config.toml
num_key_value_heads = 4
norm = "layernorm"
bias = "all"
init_std_up = 0.0411
optimizer = "muon"
learning_rate = 0.00528
beta1 = 0.95
warmup_steps = 200
final_lr_fraction = 0.1
batch_tokens = 16384
z_loss = 0.0001
train_tokens = 109200000
Each number is 50 + 15 x the weight over its row's rms, rounded and kept within 0 to 99. Layers, rows and columns count from 0. The size before them is the row's rms in percent of the matrix's.

# o: layer 2 attention output (transposed), 128x128, rms 0.106, rows 60-80, columns 64-127
# v: layer 2 attention value, 128x128, rms 0.114, rows 61-80, columns 64-127
# q: layer 2 attention query, 128x128, rms 0.0751, rows 64-95, columns 64-127
# k: layer 2 attention key, 128x128, rms 0.0795, rows 64-95, columns 64-127
o60 100:54 76 73 52 49 47 34 24 74 32 19 69 35 56 64 53 17 72 46 54 60 25 55 61 66 46 46 49 85 66 56 59 54 45 40 53 47 65 27 57 31 45 42 43 21 65 39 35 53 38 23 48 51 46 68 38 54 65 21 28 67 31 75 82
v61 111:60 18 24 65 34 37 49 64 61 64 52 29 35 60 51 46 37 72 56 38 34 36 37 53 24 49 51 38 50 42 59 66 24 41 60 55 13 64 70 44 71 69 74 24 74 48 44 39 50 41 39 52 52 60 48 71 36 68 71 57 64 46 37 37
o61 108:25 53 65 66 20 66 66 53 38 48 30 66 53 46 63 45 35 43 71 53 71 58 47 75 34 53 51 66 57 38 23 18 37 64 66 38 86 47 67 53 39 39 40 53 64 39 63 59 50 44 48 49 32 63 43 28 35 36 17 53 37 75 66 48
v62 104:58 41 19 67 60 64 61 36 60 41 64 56 53 26 29 52 32 37 43 55 65 48 53 55 38 57 17 62 71 51 46 41 32 65 26 25 51 20 59 67 69 45 47 56 55 55 43 50 40 52 47 53 18 82 50 52 54 72 42 53 41 73 21 24
o62 104:31 33 42 33 60 52 55 58 77 25 58 50 43 48 74 49 65 84 72 31 55 52 63 42 32 80 67 71 25 41 69 45 39 79 25 29 65 56 42 46 43 44 54 46 43 47 49 40 78 33 62 69 38 54 45 52 28 50 30 54 49 41 54 52
v63 102:56 40 51 26 34 55 28 38 59 45 56 51 44 34 50 37 53 57 64 66 72 31 48 57 54 58 52 67 52 65 60 62 67 63 48 46 40 83 19 48 24 47 53 55 56 33 49 35 18 73 44 25 64 61 60 71 40 59 79 49 43 36 49 35
o63 108:61 64 43 61 58 43 75 37 61 74 38 67 52 45 67 43 32 41 65 45 66 46 46 62 64 39 67 66 81 29 70 39 48 54 40 23 40 59 31 27 53 52 34 50 46 66 57 43 60 28 58 34 40 33 15 56 53 20 53 58 49 52 57 17
q64 079:60 47 68 79 44 78 43 41 80 49 53 52 40 58 50 65 64 56 48 62 50 22 47 33 30 44 62 35 62 15 65 50 69 45 77 18 60 47 60 49 46 52 48 55 30 62 44 45 61 61 52 41 27 39 44 59 41 18 53 41 40 36 57 63
k64 084:49 84 89 42 35 33 75 33 69 22 40 45 56 42 43 37 60 71 36 31 46 62 26 28 43 42 69 57 59 46 50 50 57 40 41 56 53 46 13 47 43 57 59 68 54 62 40 34 66 65 52 49 47 58 45 75 52 45 30 64 53 48 33 92
q65 083:48 55 40 42 40 53 54 43 57 47 59 79 75 57 26 59 49 37 40 49 42 48 48 67 79 54 71 25 32 42 27 75 67 53 57 47 46 57 47 66 32 85 61 48 48 48 43 34 33 43 57 51 37 65 20 70 42 45 35 56 26 50 43 43
k65 095:58 47 60 54 42 31 56 56 46 63 56 69 50 21 61 44 55 25 55 35 35 58 48 44 56 47 35 40 55 43 73 27 36 71 20 42 45 43 51 72 69 65 51 58 67 31 64 55 77 34 45 37 56 63 46 70 41 63 57 63 82 61 31 30
q66 088:28 53 50 49 42 58 45 50 85 57 31 49 76 31 36 42 39 32 27 57 60 61 52 66 61 39 30 28 27 24 37 69 45 24 57 36 70 69 56 47 48 32 60 56 19 42 45 67 66 41 63 47 56 25 39 55 33 38 37 62 19 58 74 55
k66 096:58 72 31 38 60 56 74 46 77 48 52 67 53 46 52 44 61 56 29 54 31 48 42 65 66 12 56 33 68 13 54 63 43 24 34 56 49 50 74 56 68 65 83 52 35 48 39 36 56 55 58 34 56 63 64 55 53 78 47 37 30 56 26 67
q67 081:31 57 47 27 62 42 43 64 71 30 54 57 21 35 40 27 63 46 36 54 50 30 49 61 77 65 58 57 46 44 66 45 57 57 61 31 50 67 52 37 47 38 65 41 54 62 52 58 50 36 42 21 29 56 50 31 60 28 35 28 83 20 47 45
k67 085:56 72 67 23 64 59 70 79 83 34 22 59 64 47 55 51 62 44 48 37 40 47 56 59 62 69 62 58 50 56 31 38 49 59 54 62 56 37 48 54 69 50 46 15 70 07 31 59 28 32 50 29 74 11 48 48 30 58 61 47 52 40 16 64
q68 086:49 51 60 34 27 44 63 22 39 39 20 52 50 50 58 73 54 67 39 43 38 55 64 53 58 46 47 38 39 35 38 55 58 34 53 55 53 38 64 52 56 45 34 60 58 48 49 57 60 39 51 51 31 71 16 49 45 99 52 79 90 52 62 36
k68 096:75 60 46 47 23 36 65 67 47 44 71 50 65 42 68 64 26 24 72 46 46 72 19 25 36 46 62 67 53 62 61 18 48 41 46 47 38 48 38 69 83 39 27 51 79 51 55 55 57 43 45 72 47 34 66 37 39 30 32 31 37 61 55 64
q69 101:53 57 31 40 47 42 69 68 39 71 37 79 67 50 39 59 45 69 45 85 44 60 54 67 50 76 50 54 55 78 19 15 43 51 66 56 58 51 47 05 34 43 62 24 47 53 41 56 39 56 46 41 63 75 58 50 22 58 49 53 43 63 42 28
k69 106:57 44 36 53 54 33 58 67 36 63 50 33 53 54 60 37 65 65 67 32 57 13 39 28 13 38 74 70 57 55 45 45 46 65 23 55 53 49 61 44 58 47 37 33 41 39 43 59 49 41 34 48 53 43 41 54 56 45 58 38 63 40 56 52
q70 109:58 60 47 14 55 43 56 42 52 68 51 30 43 36 48 51 52 26 46 60 44 33 47 52 72 44 70 76 50 42 51 49 51 25 65 58 39 51 56 02 41 69 64 50 32 54 53 39 16 73 67 61 39 63 23 46 23 72 55 42 47 40 52 61
k70 104:29 66 69 58 28 41 54 50 42 46 35 64 48 46 58 27 54 53 69 45 34 59 66 60 64 22 40 64 90 47 69 15 58 51 36 52 68 58 50 57 72 79 51 59 23 51 32 50 64 40 41 36 53 47 48 52 56 48 43 35 62 55 58 35
q71 078:51 24 75 71 57 37 53 63 44 43 51 61 38 51 47 45 65 74 60 33 47 40 43 52 06 44 61 61 52 64 54 42 56 99 43 72 63 44 44 64 50 43 14 29 64 62 53 42 51 68 42 61 74 68 70 61 50 35 42 60 79 63 48 45
k71 086:22 48 28 51 49 56 22 22 47 53 73 36 50 53 43 59 47 45 26 43 52 38 37 62 64 74 66 29 32 55 60 69 85 49 58 52 31 49 69 33 44 63 65 43 97 58 62 55 88 61 56 60 41 41 55 49 58 38 44 45 43 31 62 43
q72 101:67 20 52 23 48 78 41 50 48 51 60 60 53 42 33 66 61 45 37 52 45 57 60 41 45 50 23 47 31 36 39 77 23 37 54 56 82 64 53 51 47 49 44 62 48 26 37 51 54 41 66 57 32 58 45 15 50 71 64 99 58 43 78 28
k72 106:78 53 26 36 64 49 56 59 41 59 41 54 67 34 47 57 52 48 31 40 35 81 22 54 65 49 68 47 42 67 49 56 50 37 20 36 55 52 55 62 37 49 68 35 36 52 40 69 65 38 78 28 40 58 62 61 35 56 42 60 23 69 58 51
q73 080:62 24 59 39 64 41 58 45 99 46 53 59 38 50 45 48 62 28 46 34 47 25 60 44 24 32 42 45 40 18 94 48 34 54 72 63 25 33 62 45 56 73 66 46 47 53 45 26 61 36 43 36 27 47 59 70 79 32 56 55 28 66 67 47
k73 087:40 37 58 38 30 63 42 39 65 58 44 80 54 35 28 59 58 45 33 53 71 49 53 55 48 46 43 56 48 47 40 47 36 52 68 51 64 39 27 52 43 49 43 65 49 72 10 46 26 62 42 38 34 42 32 61 56 28 45 42 42 39 89 62
q74 090:38 57 34 77 53 55 48 74 55 34 50 42 21 71 36 39 56 45 62 41 48 54 40 46 29 61 50 48 50 72 48 79 32 30 27 38 42 67 45 61 74 52 73 38 49 25 67 50 41 48 24 55 52 48 63 64 67 53 81 60 54 77 42 41
k74 090:42 54 43 42 39 36 46 48 33 48 29 69 58 41 53 39 45 53 62 57 68 69 72 41 51 46 26 61 60 17 48 59 57 29 51 46 75 54 51 41 28 42 26 57 13 46 68 58 46 37 61 49 45 79 57 51 62 64 46 50 80 68 54 29
q75 098:48 60 63 50 51 72 48 63 63 69 37 40 70 53 37 79 38 89 25 68 45 66 75 47 64 33 30 30 34 47 25 47 56 40 58 53 82 41 50 55 57 58 44 48 28 63 38 41 52 49 40 45 61 41 59 47 55 88 52 80 52 72 59 35
k75 093:59 70 79 57 26 57 27 45 48 71 52 54 29 75 72 30 45 27 23 27 38 32 65 49 35 55 60 50 56 47 56 42 49 33 52 66 66 38 41 52 53 39 47 27 29 66 28 45 71 64 70 70 45 50 21 62 59 43 54 56 48 76 41 44
q76 093:41 68 31 71 54 71 60 54 41 34 75 71 67 53 53 47 60 55 53 39 55 61 13 37 45 54 47 48 63 72 71 42 55 34 03 67 74 45 94 84 33 42 39 49 49 63 57 44 61 39 36 45 42 59 80 57 34 21 27 55 81 64 38 43
k76 097:76 51 33 22 94 25 69 36 67 50 73 28 27 42 62 74 54 33 61 41 47 43 66 62 36 90 49 35 30 48 31 64 50 82 48 60 50 38 28 44 51 54 35 25 51 48 48 50 51 45 72 44 21 48 42 47 49 70 63 46 54 51 35 06
q77 084:49 52 38 51 34 34 36 60 25 29 70 39 30 52 60 61 34 60 74 51 65 48 48 36 42 77 31 71 63 70 60 06 47 35 45 60 54 55 59 55 62 46 51 58 61 41 41 55 49 73 48 45 76 61 65 56 40 28 35 57 68 66 64 65
k77 087:68 51 46 38 47 62 34 55 47 19 79 55 25 50 46 63 73 66 33 48 42 30 78 39 48 42 58 43 46 45 46 73 17 50 54 49 44 60 34 53 41 06 42 47 52 37 54 64 41 78 42 57 66 53 56 43 64 54 45 61 61 31 36 55
q78 087:40 63 40 21 51 30 54 58 59 30 46 45 58 29 34 59 64 47 45 17 54 65 55 43 52 66 35 47 61 39 98 31 52 49 57 70 24 74 28 74 44 59 62 48 25 61 39 55 46 59 37 33 77 53 39 61 59 45 36 84 43 60 56 71
k78 094:42 39 67 46 52 44 43 26 53 44 47 49 47 65 54 51 67 31 10 40 46 35 43 45 78 76 49 42 18 32 41 58 64 44 56 43 79 50 57 59 43 54 63 52 56 47 62 44 06 70 59 57 42 66 31 45 57 70 58 79 66 54 67 78
q79 072:38 89 33 66 57 42 38 48 50 54 60 39 52 56 66 52 86 35 61 44 60 77 52 38 38 71 59 43 62 69 79 43 44 34 40 30 46 44 40 48 33 50 67 37 33 63 41 59 37 53 28 38 28 85 57 63 25 44 45 55 40 25 31 62
k79 076:44 32 50 54 54 48 45 24 49 36 22 40 58 80 63 60 43 43 55 34 71 52 35 35 29 92 67 41 61 32 61 40 29 35 40 46 22 76 59 50 44 44 48 45 45 41 46 49 56 47 60 55 55 45 50 54 48 43 94 41 55 44 50 32
q80 093:56 62 46 26 60 47 39 75 36 15 60 44 21 42 63 28 50 35 41 43 39 59 24 33 54 68 56 55 55 73 86 39 39 39 65 70 67 50 22 65 47 19 57 08 38 44 57 40 42 42 62 17 35 39 53 63 28 36 44 66 70 45 54 42
k80 096:30 41 49 55 34 48 40 27 58 41 41 50 74 70 68 79 77 38 42 58 72 59 30 39 39 43 43 54 77 66 38 47 44 66 25 47 49 38 26 66 74 39 32 45 47 38 49 52 20 43 27 23 77 44 49 74 48 71 58 66 40 28 46 47
q81 092:76 41 55 84 74 56 80 47 61 40 50 41 53 48 47 50 65 69 51 55 38 74 57 52 44 37 50 34 43 35 62 79 22 53 41 42 32 41 38 53 58 68 40 56 78 57 42 43 54 48 42 38 42 31 49 37 44 36 43 52 29 46 56 43
k81 095:34 42 61 41 61 37 28 27 68 71 54 79 61 68 64 50 51 49 45 77 37 74 15 55 47 67 71 18 65 36 71 45 61 36 59 46 45 59 56 29 55 51 43 45 82 42 30 37 54 53 57 30 15 27 49 52 32 55 61 67 33 46 27 66
q82 080:61 36 64 51 55 41 36 50 82 63 60 53 47 66 43 29 47 62 88 63 48 28 85 25 43 39 37 49 46 31 65 29 56 29 73 36 26 50 41 29 55 56 56 65 46 53 45 26 54 36 84 59 86 32 35 58 40 26 52 56 33 68 63 38
k82 090:42 51 51 52 56 67 64 30 47 46 48 51 34 83 47 53 54 44 40 58 46 37 82 57 75 72 38 42 65 26 62 51 78 36 59 63 66 37 52 35 29 52 70 56 13 56 30 42 33 58 30 33 40 41 19 55 38 55 49 71 44 47 41 42
q83 109:61 66 74 47 48 53 38 49 23 41 37 54 60 49 62 61 30 58 51 44 55 99 44 50 64 38 52 44 64 67 34 36 31 39 50 69 49 43 57 70 59 54 48 24 36 43 52 46 47 46 61 38 63 35 46 46 23 63 35 36 54 19 61 80
k83 101:47 33 76 68 60 73 61 46 46 35 78 50 42 37 28 53 60 74 66 61 49 60 31 43 36 11 48 64 36 59 48 82 54 88 36 52 73 71 48 59 79 57 26 46 44 48 67 43 51 56 40 66 51 64 62 26 52 49 69 65 42 43 26 60
q84 076:62 55 73 82 52 39 42 49 30 59 24 69 70 50 66 36 70 61 52 46 53 61 27 33 52 81 73 13 49 31 57 63 53 38 35 40 37 42 29 68 63 40 37 56 49 31 33 66 83 26 38 42 64 29 27 41 45 55 67 71 62 53 44 49
k84 086:48 31 52 53 59 57 57 57 45 48 68 34 68 49 30 45 35 44 45 44 57 48 32 68 25 37 46 51 64 29 27 58 97 59 52 40 21 50 50 65 69 94 28 54 40 47 63 55 43 64 68 77 65 48 61 56 18 55 57 47 60 70 54 51
q85 085:41 19 62 40 78 49 48 35 88 60 44 26 55 45 31 46 67 29 22 47 71 57 72 44 62 45 28 31 46 22 63 47 54 55 44 52 43 54 59 43 55 58 47 54 77 42 70 41 85 43 43 25 48 44 41 55 59 33 59 83 30 54 78 36
k85 088:43 69 37 29 46 51 49 71 69 56 58 75 68 73 21 56 47 44 24 52 53 25 36 50 74 50 46 49 51 28 27 58 49 48 37 45 55 39 51 53 48 58 68 72 50 77 32 53 59 74 52 12 37 46 82 40 55 47 58 39 55 45 52 70
q86 102:43 55 46 27 36 62 39 73 75 62 53 22 29 42 58 49 60 43 35 53 44 43 53 61 51 59 38 64 69 49 54 59 51 34 60 65 57 76 44 40 44 54 51 34 26 35 63 30 37 49 58 49 45 72 47 34 53 62 73 44 65 60 38 53
k86 095:50 74 34 69 50 41 54 51 51 28 04 53 48 58 72 46 57 39 45 30 61 57 70 60 39 42 38 81 71 41 41 30 44 15 18 53 81 38 28 55 50 69 32 45 42 57 70 65 65 40 61 47 66 77 42 64 66 35 35 67 51 72 52 52
q87 097:29 48 42 71 39 63 54 40 29 35 46 40 64 78 53 06 24 59 45 46 47 50 27 30 69 74 64 71 35 59 57 61 57 61 55 23 53 32 64 54 45 55 20 70 68 66 49 61 35 46 38 47 51 23 42 67 51 53 42 30 36 18 38 57
k87 104:38 68 59 49 62 50 54 34 80 36 43 26 44 55 53 51 51 41 55 86 17 58 27 57 40 39 29 63 44 51 46 53 51 63 44 51 15 69 62 44 51 71 61 55 54 59 41 44 47 33 51 52 57 63 42 30 35 74 33 41 76 39 51 38
q88 100:40 48 53 72 37 74 53 32 43 70 38 45 61 56 68 90 60 47 42 50 41 49 45 65 29 41 50 52 45 28 44 57 45 61 40 61 72 11 23 57 32 58 51 70 55 48 46 59 39 42 86 37 48 33 20 62 44 65 68 71 61 44 54 36
k88 109:31 23 55 53 12 24 66 46 21 46 29 50 56 99 74 66 41 41 59 57 67 79 58 56 44 25 39 41 61 52 48 25 49 50 35 53 59 45 61 71 75 32 58 46 52 71 65 53 57 53 69 83 70 62 49 65 51 48 57 47 60 72 81 54
q89 089:30 36 45 44 32 75 74 42 45 16 37 64 69 31 61 56 32 34 49 50 61 62 29 67 78 57 72 79 54 57 65 49 57 69 68 50 59 40 48 60 38 62 33 44 37 32 65 51 35 56 56 60 41 73 39 43 55 17 32 54 52 46 25 50
k89 089:42 56 38 52 48 41 55 08 72 35 69 30 48 53 71 58 36 46 64 47 40 60 60 79 59 74 42 44 48 52 70 53 51 55 30 62 40 56 59 82 51 50 35 50 89 71 52 65 13 45 36 54 59 47 51 58 39 43 40 41 80 44 48 48
q90 091:55 69 49 86 56 65 45 36 38 41 75 47 90 62 33 41 31 46 42 53 42 49 49 77 38 37 41 19 56 46 49 54 59 28 08 42 53 41 44 94 41 57 63 68 76 56 63 64 62 49 51 39 52 35 54 76 74 51 33 53 67 55 56 50
k90 109:79 63 79 44 54 62 57 54 73 43 59 64 42 51 54 49 65 36 58 56 58 34 58 30 27 44 67 15 37 37 87 53 59 79 34 48 21 39 40 56 50 42 57 52 30 39 56 54 63 53 84 42 55 67 69 49 50 49 63 66 65 40 47 45
q91 079:63 64 48 56 54 54 58 57 65 61 48 69 32 44 29 78 62 70 41 57 35 22 60 45 43 39 50 71 49 38 56 71 63 43 49 45 57 36 69 45 38 56 25 61 69 48 50 54 71 69 22 29 52 58 65 64 52 54 75 38 42 44 62 26
k91 088:55 58 80 51 31 35 71 46 95 90 29 55 62 64 64 59 53 48 61 59 67 40 70 40 57 54 46 47 59 46 69 24 39 38 77 53 50 26 33 67 57 44 55 55 28 42 43 50 51 53 50 38 27 40 68 59 34 26 52 16 62 51 64 66
q92 095:61 73 51 54 67 46 23 46 65 31 67 46 69 37 42 38 51 62 53 51 63 42 83 60 47 73 35 53 48 55 66 43 76 47 46 56 13 50 38 49 46 50 72 67 65 74 69 38 55 48 67 47 41 46 43 51 51 57 25 38 45 53 69 65
k92 111:74 78 63 39 64 57 70 67 71 61 75 64 35 73 71 64 74 45 48 38 64 40 68 31 58 26 75 23 43 36 78 26 50 54 72 43 37 63 71 28 46 45 57 41 32 58 53 35 33 51 39 32 46 25 51 52 41 42 61 73 54 25 58 38
q93 079:73 53 47 40 68 43 61 56 60 46 32 33 25 41 44 50 63 45 57 50 63 56 48 63 66 76 51 58 66 69 42 64 33 50 47 38 43 76 49 33 53 57 34 39 42 50 39 38 41 69 09 57 53 37 78 47 52 40 50 11 16 46 42 54
k93 091:35 66 32 72 69 43 24 76 59 44 43 39 55 52 41 44 39 89 34 42 48 53 36 85 40 68 35 46 52 47 41 47 43 57 55 37 56 62 48 47 37 47 27 71 49 48 44 33 72 56 30 30 69 74 49 61 45 65 46 58 40 28 31 61
q94 080:28 56 64 52 20 59 48 56 32 22 42 64 41 60 30 63 32 65 53 57 38 38 38 50 67 62 44 75 38 37 63 73 43 51 63 39 72 69 20 59 49 28 41 61 49 40 42 44 58 70 49 76 43 60 42 11 46 46 38 41 91 28 51 34
k94 097:59 82 49 60 51 48 56 57 68 40 64 46 51 52 63 53 52 80 79 41 42 68 53 49 54 59 57 28 51 33 69 54 61 27 24 63 35 62 54 54 60 41 51 29 95 52 90 53 41 38 49 35 49 50 84 52 63 35 39 59 75 58 48 70
q95 068:56 48 61 31 51 51 03 50 44 46 26 47 67 77 50 51 41 51 56 62 59 64 35 28 54 40 45 39 44 60 56 76 41 60 68 45 61 58 58 43 75 63 56 59 63 58 42 51 65 55 45 45 51 45 40 57 67 45 65 59 23 30 57 46
k95 086:53 48 44 35 32 60 41 42 42 38 36 52 68 42 08 40 51 37 28 60 63 49 65 76 55 66 23 51 32 50 41 68 58 69 88 41 53 63 43 71 69 53 57 68 61 86 25 30 40 51 47 58 31 55 78 19 44 55 39 58 38 30 59 73
v64 095:57 50 51 30 58 49 83 65 80 72 40 25 60 59 78 57 61 36 79 50 39 51 44 58 43 57 87 38 42 38 40 27 48 53 45 54 57 38 29 63 14 48 41 39 42 20 45 43 62 39 46 59 50 43 43 49 49 74 85 65 52 52 44 22
o64 090:44 41 82 48 62 40 46 28 43 59 32 66 21 71 82 60 40 45 46 34 63 33 56 34 42 18 51 50 66 33 55 54 39 55 71 49 24 35 66 45 80 49 11 20 66 53 43 45 37 60 46 51 57 47 43 42 67 48 74 33 42 43 38 26
v65 110:49 48 27 49 48 39 50 38 42 53 52 56 56 32 62 50 45 64 32 75 48 44 34 48 42 66 40 55 31 43 41 54 50 56 92 52 38 46 53 28 56 35 26 69 74 46 34 47 43 70 44 28 81 45 46 70 69 81 61 55 75 63 59 45
o65 116:55 39 50 00 55 33 56 78 46 57 45 40 40 18 49 73 57 45 43 49 43 88 48 58 20 61 38 51 51 57 16 44 37 82 57 71 33 73 42 37 51 60 60 24 38 45 49 48 44 67 49 56 49 77 50 43 40 70 66 45 49 51 65 61
v66 111:47 43 44 49 55 30 29 29 62 39 16 35 56 56 44 58 99 52 58 52 52 59 56 43 48 34 73 67 65 58 70 45 41 31 58 51 44 60 46 30 56 53 46 84 28 45 43 55 65 48 64 15 46 58 19 45 74 37 42 55 51 62 63 56
o66 119:56 35 67 79 44 64 56 22 65 67 18 84 74 42 49 69 25 37 72 46 38 67 38 61 63 49 49 26 36 24 41 50 32 69 46 47 65 33 55 47 52 69 56 57 58 49 34 65 66 29 45 39 79 33 38 74 51 62 59 68 43 46 42 54
v67 103:56 49 75 51 22 61 59 43 65 66 29 71 69 71 59 35 53 45 48 33 41 48 72 69 20 45 60 49 56 59 43 53 61 51 48 45 37 51 56 59 73 63 30 47 54 58 45 54 58 34 49 78 49 59 41 48 39 64 50 68 20 45 36 34
o67 103:41 30 30 63 56 48 75 35 62 30 44 45 38 47 61 50 56 26 63 51 80 54 43 34 50 60 35 61 55 23 71 55 51 46 26 30 44 41 50 37 42 60 41 59 46 25 63 58 37 83 48 69 51 43 44 65 79 28 67 57 53 57 42 27
v68 100:62 64 51 59 56 77 23 52 57 58 53 39 46 68 41 61 52 65 44 36 66 51 38 57 43 68 35 69 59 43 42 65 29 76 20 55 49 44 32 43 45 70 48 32 16 40 47 69 40 59 28 60 46 45 38 50 75 73 56 54 36 52 26 64
o68 098:45 34 62 49 38 32 52 32 61 54 63 64 75 66 49 57 43 55 64 82 36 56 55 41 53 50 68 51 23 39 23 70 55 47 51 22 61 63 53 68 74 61 43 57 35 27 32 79 40 33 80 55 37 50 19 51 49 83 94 69 41 31 52 45
v69 122:37 64 77 24 30 41 72 45 36 48 70 50 38 67 34 55 42 45 35 37 57 47 46 42 48 59 28 30 43 76 29 33 81 51 62 34 62 61 52 39 40 57 64 48 49 35 55 47 49 62 42 65 38 91 33 51 46 68 53 51 27 78 50 57
o69 110:77 51 36 44 72 46 40 51 72 54 42 43 47 56 26 15 45 50 57 68 56 21 38 38 27 33 58 63 30 45 44 64 58 49 52 39 30 65 48 54 55 64 46 65 58 59 49 56 54 44 39 68 42 39 62 22 49 29 61 41 43 53 45 45
v70 097:45 49 34 55 59 55 46 60 44 54 65 44 20 30 75 42 67 49 54 79 43 71 43 39 50 59 57 48 42 21 74 59 57 81 55 37 63 31 50 30 90 57 34 48 47 87 66 58 70 60 43 34 57 33 56 65 31 56 31 56 40 72 52 43
o70 092:62 50 55 49 73 60 33 52 59 69 26 53 66 32 56 35 53 21 42 44 60 70 73 48 38 56 47 27 49 64 37 28 30 34 58 78 73 35 14 44 48 56 68 71 32 22 19 54 34 42 79 40 50 62 41 68 25 53 48 58 36 61 47 51
v71 102:47 47 38 50 45 70 49 35 24 11 53 50 52 39 35 44 56 44 32 89 64 54 41 67 57 70 45 48 28 66 55 64 50 35 62 26 35 50 58 64 66 53 56 69 58 86 71 43 64 62 68 72 44 48 45 62 60 74 53 53 49 47 71 14
o71 098:44 47 53 38 50 57 56 66 39 75 72 31 49 47 26 56 29 68 59 50 54 61 62 69 70 47 34 40 64 64 20 70 37 58 52 53 78 92 30 31 44 39 47 63 34 16 43 46 43 70 36 67 62 70 75 33 30 55 26 26 38 49 57 59
v72 107:54 44 51 67 14 63 58 67 30 72 17 55 38 57 86 42 38 29 55 44 38 48 77 80 80 55 51 75 61 37 43 57 63 38 50 54 37 44 40 64 53 51 50 41 55 66 34 48 56 47 63 55 50 43 36 42 66 20 67 36 20 67 70 23
o72 128:21 47 59 58 82 46 53 59 31 02 64 54 51 58 57 21 45 52 38 54 68 50 31 75 61 55 49 45 62 66 31 40 46 62 50 42 53 59 75 73 55 40 41 29 49 33 58 51 66 63 40 29 66 37 56 50 63 36 40 21 69 41 40 52
v73 107:78 60 51 21 68 52 67 55 69 58 32 64 58 71 58 39 38 15 49 33 55 34 37 42 35 60 37 43 60 47 34 19 60 67 55 61 45 33 37 32 51 72 89 48 53 21 38 63 74 55 42 39 66 71 38 65 44 68 88 73 48 55 42 52
o73 098:47 24 49 19 44 52 17 33 59 68 42 45 58 44 54 68 74 59 70 36 65 33 38 40 32 56 85 85 52 59 40 45 45 84 68 52 51 51 64 33 72 56 29 52 46 19 37 65 49 60 54 44 51 29 42 47 66 49 79 58 46 60 48 36
v74 085:56 68 65 50 22 57 47 56 67 82 37 48 70 62 35 52 44 60 29 24 30 60 60 62 59 47 38 48 57 65 35 44 35 37 07 59 32 75 62 86 63 51 28 76 37 42 39 43 52 47 46 58 55 25 57 51 63 20 57 60 41 52 57 41
o74 082:38 57 40 69 48 39 75 26 67 41 62 41 83 74 65 54 59 50 71 82 50 30 21 39 45 84 61 61 60 40 61 61 62 31 74 30 39 48 57 45 40 25 63 56 45 48 57 72 70 30 67 75 40 60 40 36 40 46 51 26 54 66 56 34
v75 090:27 35 34 44 22 43 35 36 69 55 51 65 54 52 62 46 72 36 55 50 47 63 39 69 58 44 47 51 63 59 49 59 47 71 24 39 21 64 60 20 57 55 50 59 42 63 50 43 37 32 21 58 62 48 44 50 50 44 48 68 60 38 44 39
o75 090:65 67 74 76 61 58 67 25 49 60 33 45 46 57 37 55 56 42 59 62 65 42 50 42 50 39 23 45 50 24 64 49 53 31 76 54 31 49 33 55 64 24 63 90 59 33 54 41 82 53 78 58 78 46 24 42 65 77 61 44 62 53 59 37
v76 110:73 57 51 58 75 56 25 39 35 63 41 68 62 30 74 66 47 25 19 49 63 38 54 63 49 71 47 35 20 40 43 47 40 35 43 52 27 14 57 51 41 56 41 52 45 64 56 43 31 40 69 45 29 39 54 47 48 45 56 78 56 30 24 48
o76 121:41 64 51 26 65 31 71 46 24 51 69 53 36 74 47 42 51 56 55 49 43 53 52 55 84 63 59 71 57 49 63 37 34 48 76 52 31 42 41 31 32 35 73 53 39 40 53 55 32 61 43 44 40 82 35 67 38 53 43 58 73 35 47 53
v77 091:18 62 52 80 67 71 42 48 50 48 47 45 77 48 19 41 57 41 57 61 47 56 46 50 60 42 47 65 52 83 45 44 71 12 50 52 59 77 48 23 74 41 34 66 49 18 68 43 46 41 48 55 36 53 26 40 61 32 29 49 51 60 49 66
o77 091:62 42 41 79 44 55 78 36 52 36 41 73 58 33 29 70 56 46 40 45 39 73 12 48 31 40 47 50 41 38 65 61 63 33 29 36 41 47 65 75 31 59 57 58 60 50 45 51 75 47 54 45 38 70 54 77 33 20 35 47 33 48 53 47
v78 100:70 42 41 64 60 54 44 47 57 48 57 31 66 22 31 57 41 64 77 56 39 50 48 03 71 49 46 72 37 44 39 45 37 63 39 75 43 64 47 38 66 58 58 45 83 28 50 53 33 41 51 40 63 77 39 45 54 53 35 15 51 37 43 57
o78 094:51 65 86 72 36 72 30 49 50 43 60 45 50 72 75 48 49 71 27 46 34 69 58 40 28 53 66 22 42 25 38 33 75 48 49 49 44 56 55 71 43 40 46 19 45 80 36 58 66 53 58 34 58 24 68 53 40 61 46 51 31 62 59 49
v79 109:40 33 32 41 38 39 55 53 43 48 59 61 58 54 64 73 47 28 58 59 43 58 36 70 72 59 53 56 54 42 63 45 62 25 75 45 32 48 49 38 31 64 54 54 85 70 49 56 23 50 46 53 36 39 83 48 32 37 29 27 21 45 64 61
o79 100:46 67 50 56 62 53 12 75 47 47 40 32 44 60 53 50 34 80 63 35 44 43 79 35 51 62 37 33 60 68 65 24 41 54 59 64 54 60 55 63 30 34 59 33 26 54 49 36 19 52 86 62 40 35 57 58 30 16 43 14 60 55 34 57
v80 098:48 61 17 68 48 41 46 54 40 40 37 53 48 37 45 44 32 57 50 49 64 63 39 49 68 81 77 57 52 50 55 58 53 37 39 36 35 53 67 27 52 47 42 38 48 82 39 41 51 49 90 42 54 45 39 72 69 49 66 74 80 49 43 51
o80 097:49 69 50 55 67 60 63 59 40 41 66 63 29 35 68 29 58 64 42 59 53 79 52 62 71 64 61 58 54 60 24 57 36 47 59 63 74 49 73 35 71 41 58 26 54 11 53 23 50 75 48 28 59 59 49 47 28 55 31 38 53 43 52 41